Weights of a small GPT-style language model, trained from scratch on English Wikipedia.
Size: 16 layers, width 448, 7 heads of 64, 53.2M parameters.
Architecture: RMSNorm before each block, rotary positions, no biases in attention or MLP, normalized queries and keys, capped logits.
Training: 367M tokens, 2800 steps.
Each number is 500 + 40 x the weight over its row's rms, rounded and kept within 0 to 999. Layers, rows and columns count from 0. Numbers have three digits each. The size before them is the row's rms in percent of the matrix's.

# layer 5 MLP up, 1792x448, rms 0.0805, rows 977-1033, columns 224-279
105:503541450544471447425542459510476548484540471526533508565559467514534486492517453506525450469497462548479515512519411505452487485434462474492498545475506541558463533377
111:514545486494517509536494579461473527618519598537527537485556479545577513460489487533479460503473489509499529485498513499529463542498491562479509500501399462495512465568
104:507505517514488547504492488489461517543484536467529493507480534527467507532522435439484464563491446502539509530556461538463435536536520505531569575495511561527507456523
093:523453552437512516557498534510489460508527574584523504469462473464518523455571509505427497452519513483460424512537515559432453474493513517500545466553483421502479547480
108:576477485521432474423581481468468470490514508484462574472553548477486499440482461465504483488423576475424500509528525505547485456511486500462574467567436441544544518466
097:471494492490568444507526525534487507541451474535566549540520500589505447492444468424429549429504525473514514500498418493489506522559555500461500435521419497452570542509
098:539556492515531427506551482537538500490524510482533517516520525448439545425534494475464466419495429493505550500472430550487527498485515573578497537558505527517546573527
099:494522463570523461524474418462477446475491530363545455530474473528447478580549488503467490488548541528444466520440463502525529532470492585559534522529480565477605453602
088:485456537544475439418489494532493508548525548481545487524543628548514506498527481473471485519469557536513514524481508471497493466465535513534480537550495478526515532427
102:517507585421405518549535518536478515542481516554499502497484504476492468476528500543517515537497449458549543452510507562445552547519499522579543505489522552541520478439
101:514527547537546548562419466502548471490553462506480465389548472511538510476456499524566539513434510434456512547523558521527570512511545438457483507542585520518515520533
090:525468519441511482426502553581459488466525525406509571477544550480450518471556511568501538500545511506545450484504480480559480561563472511533529514462569541539505534508
092:457537481546422524493486483438476497494573511499463480503471514537470474530525432522488494485487513488490455439623499531516466512540519498502512505501565474416449496466
099:514530532508452502501491574516554423466555502467499527482568522506539510567488559531534527492475509458505451514491561586577493501513508511453523426512570453518544435453
112:522517493534473490524571467476470518476500511494517465441452576518485514474507547491436471474513431456454547549522575506548564516556447468427550442478475526546532446459
098:453526506482512470549480539475555500557519621442546453474522471503526502523509489466508494400511497475494419553536535575501593495517532520517419502480506535512522479493
100:514513512490549529468430489479534484566557483473560496498478468521518535510505431500496503470515484449459526536548428517511489477476488528497548528457480490508511509535
114:482417482442514498558521550592471533524432513485434449500503499472404516540573517455511492484505558450478458488497454547470512506510485483516450560475512538581488537573
115:571480480501510535515480500478468572499473498514476506513483463530463481552486436490471497467523525487482448453499421583484565456539495525567517574506523439492543519533
113:558436472555498402503446506482513457554454558554432496545452527513552500524559522483505553502460515510506534505566439460499520442492492486479544475523429521495506547510
088:477490468448524546488528451553515508424492572499500469594489456518480525466493520484496507454559515513499528457501460489539398535488494461554490483519472530532432506518
091:477517449517473535478545552464542510386488544508511492536526466430432495556435579520488539529489531458488534465469518398521482532580499524465509476534509450508510442446
098:505505517527554562513482503493524524443501533549563438467494452448537500425497490430487540561496483402477512527568463405472476475488503472518436540549550493499550492479
103:480512594491537515537541501457493523480535547426475468490468519529544496422494467562523543477471545500443424486521484495552467539421449496483495583491526547534498478533
093:473517499535513489507456490436456528470519495432540457565471503542490499508514465475490545524509545488524497469478538540536471446542429519431531481515503473539524450473
096:558465489462563477416516482546521498509491519489441503456505542493491488475495579441507485491521512534505486536469536504508462481570514464493462413490534514582547491568
090:501499484572450492515540492507527525516537467454496542487452492480467545524435572522481438554499440478427510488421543568566474500557462503442531449523509486546552494509
099:514495546482438498555474517480461553497497550527510446500541408512484571468566523499446467516462561519553525541468520515553478512501564591501525482497497467588535470453
097:513552443502509569440497416447543547465474506563498515527540481508498509433546410559488506440505507552559500598506490501439562472450502422478534471529441476474489481507
105:557522562495414441477543495544490449426521608499506523595413503496493491465541585521466419518468432507468513566424544501514453499503518426527456552569474456507535404513
112:459466471578515544491455494576460389435556542501523433527517486564491570550495443511447523575524512453508493502535495574531525462452531483441503498472462586477529531450
087:469455463472471501538461525513552464545458516508464476482530495535451474505561474432542539465499546464474507470479531538477448594437462482446476474426499558508479440510
103:526498461427471454437474570476466473411474537547550517475530508457526575483458427475552541444496484537494526509495460523510534509571469487516528478435502533559525470528
101:526544513469452456447523486548451499524545516426474501551484535509487459467497460437434492521462441488481536540563514515491466576488503523505560466547476530532556546491
106:527494512496447484513506563471451566478453521496552492494476464490509434492476473560529516486520541496438417509457515539551480457518507465493519474484396548563574476572
089:490513524487499445572512433503518535471553556506541487495492488506452488493493505449497453500511518474489453538496489516505553488533556509554545566433442548467479538416
106:524529560454506511609511537569494565489513503519552521527511541431549479485525579515502601563532517481506463419480445524481470453430573475506552481500484452491436488436
094:495442484498509506479462502453439452485500506508498531542556453557436482521467464504492536558429522528541486478443477500552524444494494546433489517482468532530483510471
104:521476458473484595475495561481507506545532547563518491433438489483517533534467465476561431585495501498421516562489479433541542503443494496506554480566472497493517442531
095:544497492530480457530511551521535477465486452514396464510514586513534434539505541504547438520558473473502438411533423565481568514496522486463487468514444544442565525426
110:430496521527473534531468544520489503473470505537542557523557502505484467542476580530442558526459497410534585532580506486562450511509481519532445595516502509513553455470
082:525413484511484513463522512411435376532524459533448431558532479435489536517520453497538452536458417505537493497492433565441510493448536450515555562521549528559405504484
095:518499471488509538453503545499634533526509545508469481549464519452599551527512531515460450475559468548445483515444516528547520565531496557453523513441508562420494603541
111:484468478528504504477511482527498462496488526468513517426524640506471553497510561477571511549502493533511487497536564427518551417506523518540607573520447530452528575494
107:504438461491527515543531476484509585475548482406462450471517575501495434440461492449481602499517515573434529530530441461413588489413481437567577556499552497467480472555
103:486551476401526527492516464505445566512500563555506518516485537518503539498549546462515555552511459558473412522511487529576531485403477473559517467570493518510453528525
084:475597529484523590520524493458454550535553460513530543458460447532478440541544542532478445548470538467468572495504522480467509424490461513443494501425445506560527507524
096:613545468505532528427531476465513537580501475518506545476553473534465548548526508413509474504523414465478514578529544431508565401441495539592568531482482502490453538517
111:536523412500473501533541457530486559532500543557462464599521490539433503454472476606421546503451515454486574528507487474530490473543469436454475455540524492592518478497
093:535551514454493489469493445469480521487504559537511460484461470523584525536431518496527511522479447475486424520511481511472536488505525495520545488589448428499509535513
099:484537514493486469465516555469509518435471406454463456479484475454549487444502464504491510527475587442492473507453469538447480438518585473480509539444420529428510520481
092:411485506418515517500455520513526520497528524536545477498461457467520507528543510463490496499517472560486478564551425461558474438482490489569437457503523428566501491540
093:535504498488511505441598489511552526497557541524488486450525483480443507543551537513533448456472542457449603558532547503512531520476434513528442470472547531454497480519
095:458445490505465472480584519543434458560481506455471443578523453465494376551546474476488541521479534428531540500481502476443550495438492489479547531474498582569534532488
120:432479566567517503509465506553498511456534511577562455438458511456519466511532547471505452531483518569461480384468469492493583472468517556513490457488483466501434550466
101:491450442507508474541491493517555540495438492507510463510512488515499461481552512496481468558467498512491567465543512523488538473482512537536545531504429522520472495408
108:535531494527491538438466511436425566445496489513489464503449570609499555507520519517552465541587577462531542454484480511529555436477538535498583501439445479520466535488
# layer 5 MLP down (transposed), 1792x448, rms 0.0755, rows 977-1033, columns 224-279
102:534424484558441491430525451531569476578488527452500497511530481448508525538492450473487456501546481467475451522486504502528489462571450510491519483511426529504504528442
101:527433463530547462426483525514525471522508465501478517517565528502479472503454512571499469441471472504510460544478567512537542489393567492482527555499541443465433499577
099:452480477524490426533481512494488487534498481510520455526485449470533492461497463491496474527490471537511517486407591496474539509477451455502487488546513504454515460447
095:519502501466518539512500468474473452516496467453520544496547503514521556551542564509509509495404558403529483518508533557489459556556498528491464466556470449515520558488
105:513551513413578469494525507470449513508416490464518469479555542497533438545538507438508525459525457578495562500441516517439482504512499534508541544494448499496493456473
098:473522573509484490453461454412514529558534483510464494572524577512471564585534543565480509540462496495446501473527446512580514529478516521440422526463503453472498504483
102:523481499499555480500464517530408466465524516538513449469447550482490553507440527511498510479432583532463410498520433497503445556468568466487459474527534551432515470526
102:523461545483465578488433469486500490458543530507494478429579395488539468543512518500522425504501471562573500499486510558526517494444480507416487422498475484483535532502
089:462519511561553516476503534474536521620490475488426520464481477452511496583520539592543516530572477488500398484499479588520481484514490527458479494492494463465503486555
105:480562514549575429504524539526445557457508441489454452459592472445466505480506523492563574463480526517520515495432481539529486545488483513466531519530536471450501541435
100:506429398458511513478510496544473502453486470446468450472526537534504579485562481439526526472528456538483486524505532484548549465511528482492526544502518546527512471524
103:451498500493536525512563493540531518538510574468521529530500546517566548517490441478467488457551544511467563518488505542463511523588484411524494534474495577506580463488
106:550491476528532525443434542528517551458479527445441549537498533545529510517518521512529496417483495547462501506484592465450466523483490537561461502537434485523539524578
103:397486543389463469527421538449474500563507551540585517582557459581525455477426428551500461428516480471525516514472500534466511530553390534482540593592485469486491565439
103:485531483545442538461513484464474468511549482493568425457565609483523524427478441544558547538543550542473430446578504433489492572474548464457567523483479487531489479471
105:499560469505504521443543391472499575472479432543526462477533436596519556514486465436467568464444493462549491488526569501585503570432451483526527459500502523499452463519
099:527507505420593477534504410486446460461507494526493462491417461506536491469483523497536489515555532469499508564462405451498458433477422489496490506464513544490435487426
103:506506403525564455510473525500505479540485506480549482467499502558448564480481472515553459480490427417517461609505586488538579509447471458481527585448501558518408504502
106:468554447509440451404536391549457474530505543480518561524461466522529473517457519522542589416538485494560565485433527565560487423551515513513536462432544560509529507476
092:480457489479516515494505481458494454451555481480485479430530499462473572493473429533526530450528464430511536512445524521410527554477502437556423531491514423495556525513
096:466540520471460477498502496540451504488440498492485452465537440550463489411449515487508546550533551520555447497474459528481449454573441542556578491586514475454480575527
095:503466508487497519492514497507542548518470527460465534532569527503488465506478533496464509507475504544528515509560473497525467521496502574541574530513419358514537476567
098:464530499505516495428468568480564528496498533501476535518537430450493507492449513565504574435577504476473497461542579527478542502450481438535497485497475511501523434449
098:543455491515512473545503503512550442498468546534447524458498362445531440503505527482481489398538477435497554504498450523525445477545493532534511509433525534420533531495
096:423495482513510559512549557489588454465408489505431537541543443554473519569511486504563469530495454478486507400519515587458447525499427461568541506568529510458551486456
101:536528589545492471517503549481498503575463520475511558532515471536492494513520452517502482520465569469518498501523413457488485542590443474505511499567445490583511469478
097:476540561501513526495445491527460482552536485469533486498498538411486482579557519503502482505482524482541563495544464484509499502587490433478518524486408476513567508465
097:472493543517573536574469483480410480554528438458491505519464529454491551528500512509452458532543493493516497554518440489474466492436510535524502520525458497441501454465
103:545450521536495490491486493567531533550549518505472471509534455528475504499546532491461519462417612557500467536445526461491504531499560525445405454421507448485533518551
104:513448543458518458471501515500509480574514434506509498448508482516528486463510454539572477463486462556507544528470536479567482545556518470505507440447493562415471551484
110:513478534519529476556547508514477479467565451509508473450515492519482477512479547485505471502457537503602517514450552427477527525497509550538470508545497457469553468463
094:597537501489499514530494561559533462519547445473505598483525611529468534454510432480512466512476494405557524426516531467554474536466495473508532518530477520477532438499
096:448447480511486484495457523477485529516508443500455457531525483524438463472547475457553458542511456564497518503464488474492473560471443531463551493477409525447515510468
096:496560513471543489476465495553528451474538435457489389516525434459430534472468577512451495493464522451555489468479469558629544451432539422487524494487442441477484461475
110:499483542580557475468495465473474617423513605483495520480510484533446564504559506495458519471599477520483553491509504503490449467469558515577571482514510547594528466510
092:450563514548490451483503582484484526511500501539467532546494509527491475560620522466508515427474474509525527617565516546544496545459574558553472546480494522469513525520
102:460554561523514501489412535505477524453497514464557517463464485527442598495471506500419417442487529510477485505545461457569544525493554500521451439504522478565484536501
094:532454486549509550547534488509517505500450545549575509456527448478503494549507472486495481495494465547497536423499534528456560465459582545505503424510505473463425525529
096:492473514549463486443530451471531492555515447539583521500510570583483442475485542494519520461469473570546469495550474491485480458459531521458483483528492541485463516467
093:563568473532453514527510506500477432501456466536574445498560457513497463534477539462549460437480466565568431556541524536450461461439539502574515477554540425483444499505
097:491449455502538384515450476452515525488516451530487463549500500469406530505480460533507473509559570472487508427467526490452473506451487444537447534527522465548500465513
092:474493529483572469543567499448531493521522545518525499494490518516511518462483481462508447463426497464524508438436458488516537580456489470519563428470513496460549466479
096:546545495548509542478517515497500494502484581512519528494472436466543500563485513483517525485481593466525528583472417513553537388439452456541460495543525564490451446458
111:499512498532580526497478494490511508481477492541472508501475491512518543544536552480488432424486416487479496478418503498529455507470540534490486573451492543438513533467
108:504471521544528475517567457498577524515438500527494534551510542564523503484374530538548511529492581441449531434542441466469457485584522555496574411523510506513543477541
106:580561534564561541532469473514496446520432542514514495502498489522557485522550520498495519454471511459468515490523529459458497557482409550453527472462495447554465543531
095:454602450504556467420455558527522521531480550542454556562496490507558505481448472546467482423501491452497513554461470511403488478499449526501450499461502483610468520489
098:524482503478477517467484532522519484531498531527561478453521449490491476455519465530499418495509425565540520502487475504541526512514505484563404554451400579506491518465
109:513502516539505499439529551519456446551494455515503447527535525446497527481488486449527496458439460578523505502473500433470493506481510456495463546472539520485441558544
101:477488447464477432530519439461538500502531531532554524511455484475510562571526474482473571490487579522581462499509539512517551501495443485495533436503486519446443406512
099:448522457477572482554588515482465470434482494501528574495444473512516528461473468502469465487552504512489515463439482489546436526470441498481462447422597482557507458564
095:455429534392521491537501441477488441527511464447551474504533518452457493499538436462492466536443531432573537580567489454514478469462506494543519500585468495504463522468
097:445496474493500457515490514456511447461521502466577520464527419458556490465476520537477530493453453524504571515489535526476475478491403460495441494562505561501505543511
097:539490514564530441508484506511505457467502496534501452436530477408527480538477474534511442494499495522407549519584445480520479492504538519473520492479462560489432508509
106:543488474451473520487535525533481533433518475507566505485422459464495458539548582485506496464404526552469402486557505528428508534370450480568530489442478467510499495556
110:481517499529434517543547465478444476500416504449509459501516532538506483432514475534494555486511510504518409508509588454482516509494489467528466513492550472590515552455
110:510591489540511620426418458468472494519478456487503557479586559530511445511503494556525446514487495523522512515537399492438556489546528548448560466441545481477497518555